config = dict(
    num_hidden_layers=12,
    head_dim=64,
    intermediate_size=512,
    hidden_act='gelu',
    positions='learned',
    bias='none',
    init_std_qkv=0.042,
    lr_mult_qkv=0.5,
    lr_head=0.00936,
    schedule='wsd',
    batch_tokens=32768,
    doc_mask=True,
)
Each number is 500 + 40 x the weight over the matrix's rms, rounded and kept within 0 to 999. Layers, rows and columns count from 0. Numbers have three digits each.

# layer 7 MLP down, 128x512, rms 0.0598, rows 100-127, columns 128-191
476530484515502462544477463500492487569493492545501551495495455583563545485446478519462547516483484512485502521480491530489540485528518435485529472543495585472428474519446394514570431530544452
548576577520490463521524535561519496518504512451518531482509500550497513423535459505532499499492489539572518471572510519461436520529491545513505481506490406418549490513552483530478565462463518
451507553398455500450568522537398519474474530432482523488495513420454454468477526488572463435509528535520479484530488498495549537510536531452518471526419497534528495538454490490535551499491486
484552473560464519520573568503412573470526512530473432507494500469456454496522424519380433437405468492437415576485479492517496517466487451488532521478482530521585621453494454568446464529524464
548538537514487548508490506466483490533485423477553503435476521479435475445452523459473604507468516578546495521575468491547501534514548460511439571550463521473459583450519399524529533527489458
573496529511503479514480469471606450523532557508600516559502492503496475475439493513504539476525530528510574465496478445469512532422460583538557476443506523523484508516467486493507482530559521
549486417566517496487478552481399472466504476476529458498490438446507466526445487484544421457487539505484579435492474567469479486517502495495488588494546521503466489458541485450480492467528564
468464501474513506461533482436550544513494558566533512502458512525530459506483532494511491478448524484532432493524481493495480557477411515461545461500489526482421498519526493462580541520577477
489511521624513428588453596513438527495423435480510495547566527523464545501440547538503552526605462443500530461504516574497513540485488445476530522489428522533485531467556479457500534572465471
492584488461583487507502426530468432451541461477541451466456520471505535574451526503489584488416455513480460521511501493512528473531526514480433524474476541419435541488529485433443490450438519
502538482498506504445536514509470468525466474546515553534452531560472514499467497443558485514545491494489537463515470466483566569496475533530495473460554598462519442527542511497568498463530508
483490583592556458506462475582493551566428560451487512507489500497489514491534558495480497517498480461518548481501456454577557466527522457467461486556490499403491474504372492507590442509490506
580538569484484476470461537513525505610505513441486530523492418542541486539470529523563497528521479450507446555489562486522541496466546402488481545444408523502514481553526532502554510491481470
466435520474434419474512457502463501548508485534550425455536467512562505467603496462515471461631406494496410463489542540464476465501466471476517532531497481465567491447519497518452454499467481
584527523514551464521499532514508497489514498512529573505475440483549400523492503485454474522554490463517534407485489460401459611538574536531541579465420488488488486451567513538425497536470558
482502458412535557523510508458458467493525386435474480437507509568458497449541525485563541498463514475516523502528468451564584491604532471451481497496491507510513494497437480479439479515498485
575425510503492448513500514527520440532474492469458453494461478403527466569406458488591517526451515520466500470550507488550536517513476524534499506497465507510487514470639472450435502494499446
574520487558550540508521502510454546537528427500532519540564562578486565490465502458547560435488424538460483479520496540460499570496476525493526487451573481419521443471465485563474587493546523
476502517427545463515497447511509485519470548467492480483432531475475556508503478586603516519438443489466493445495505482462507559467527539458483509485505456513477502435500462491541397511444462
522466469530520499493506539545491481511474534483523510543511480498495508570507559466478464484495530525487506456363534510497441525467515495508472459527557511443494529533452565544524545514480577
560556521525483466516487394380529489502525445465548540519459529489530450507484532492538548483598530608425463460477523473482437512480486521563515455488505486437449474486513504548490507454437487
504435484547522459475464419544503475377538461477493511506504461570554528491466519502597554466527443513463492517501522510510476458483529450438537482494545478581499540520486463451495438426464513
498498482533520526452563438461389468477453532526486516534541432432569503510511498470405448528535456497527417474436520503489489532482434549478525502540615501490477588431467483443481493525488526
471475505500491519450474531523478489482484472471491512505503497516542541553494536559512470467502482493534519544496541498473429479455496517528426528527494490472488476456514485450466455464449489
503536498473487534518441458506552493478533536484547558521534500467539511561507519475437504497432577592484462470464459513492548490494536445501511470474498547479471502552475519505494449517477531
459511587490491438517412510502523508546473526592509487505503422470489435486482465536508502488488493512477491508533549489514492520543554472503501532436534531477486578554506544529523474504518601
500517532489507513501488402516542504528547464519478445472472502471476526447445539551551460469507488465472520543599483471449567491470534467529471500511451585566531541446519436560532454471566464
438531530517454497568477597534550510501501528451405443500478558506460432481481529517484516435478507491512492517537429495492563422455478434509565500598600483522533594535528441479496504493486479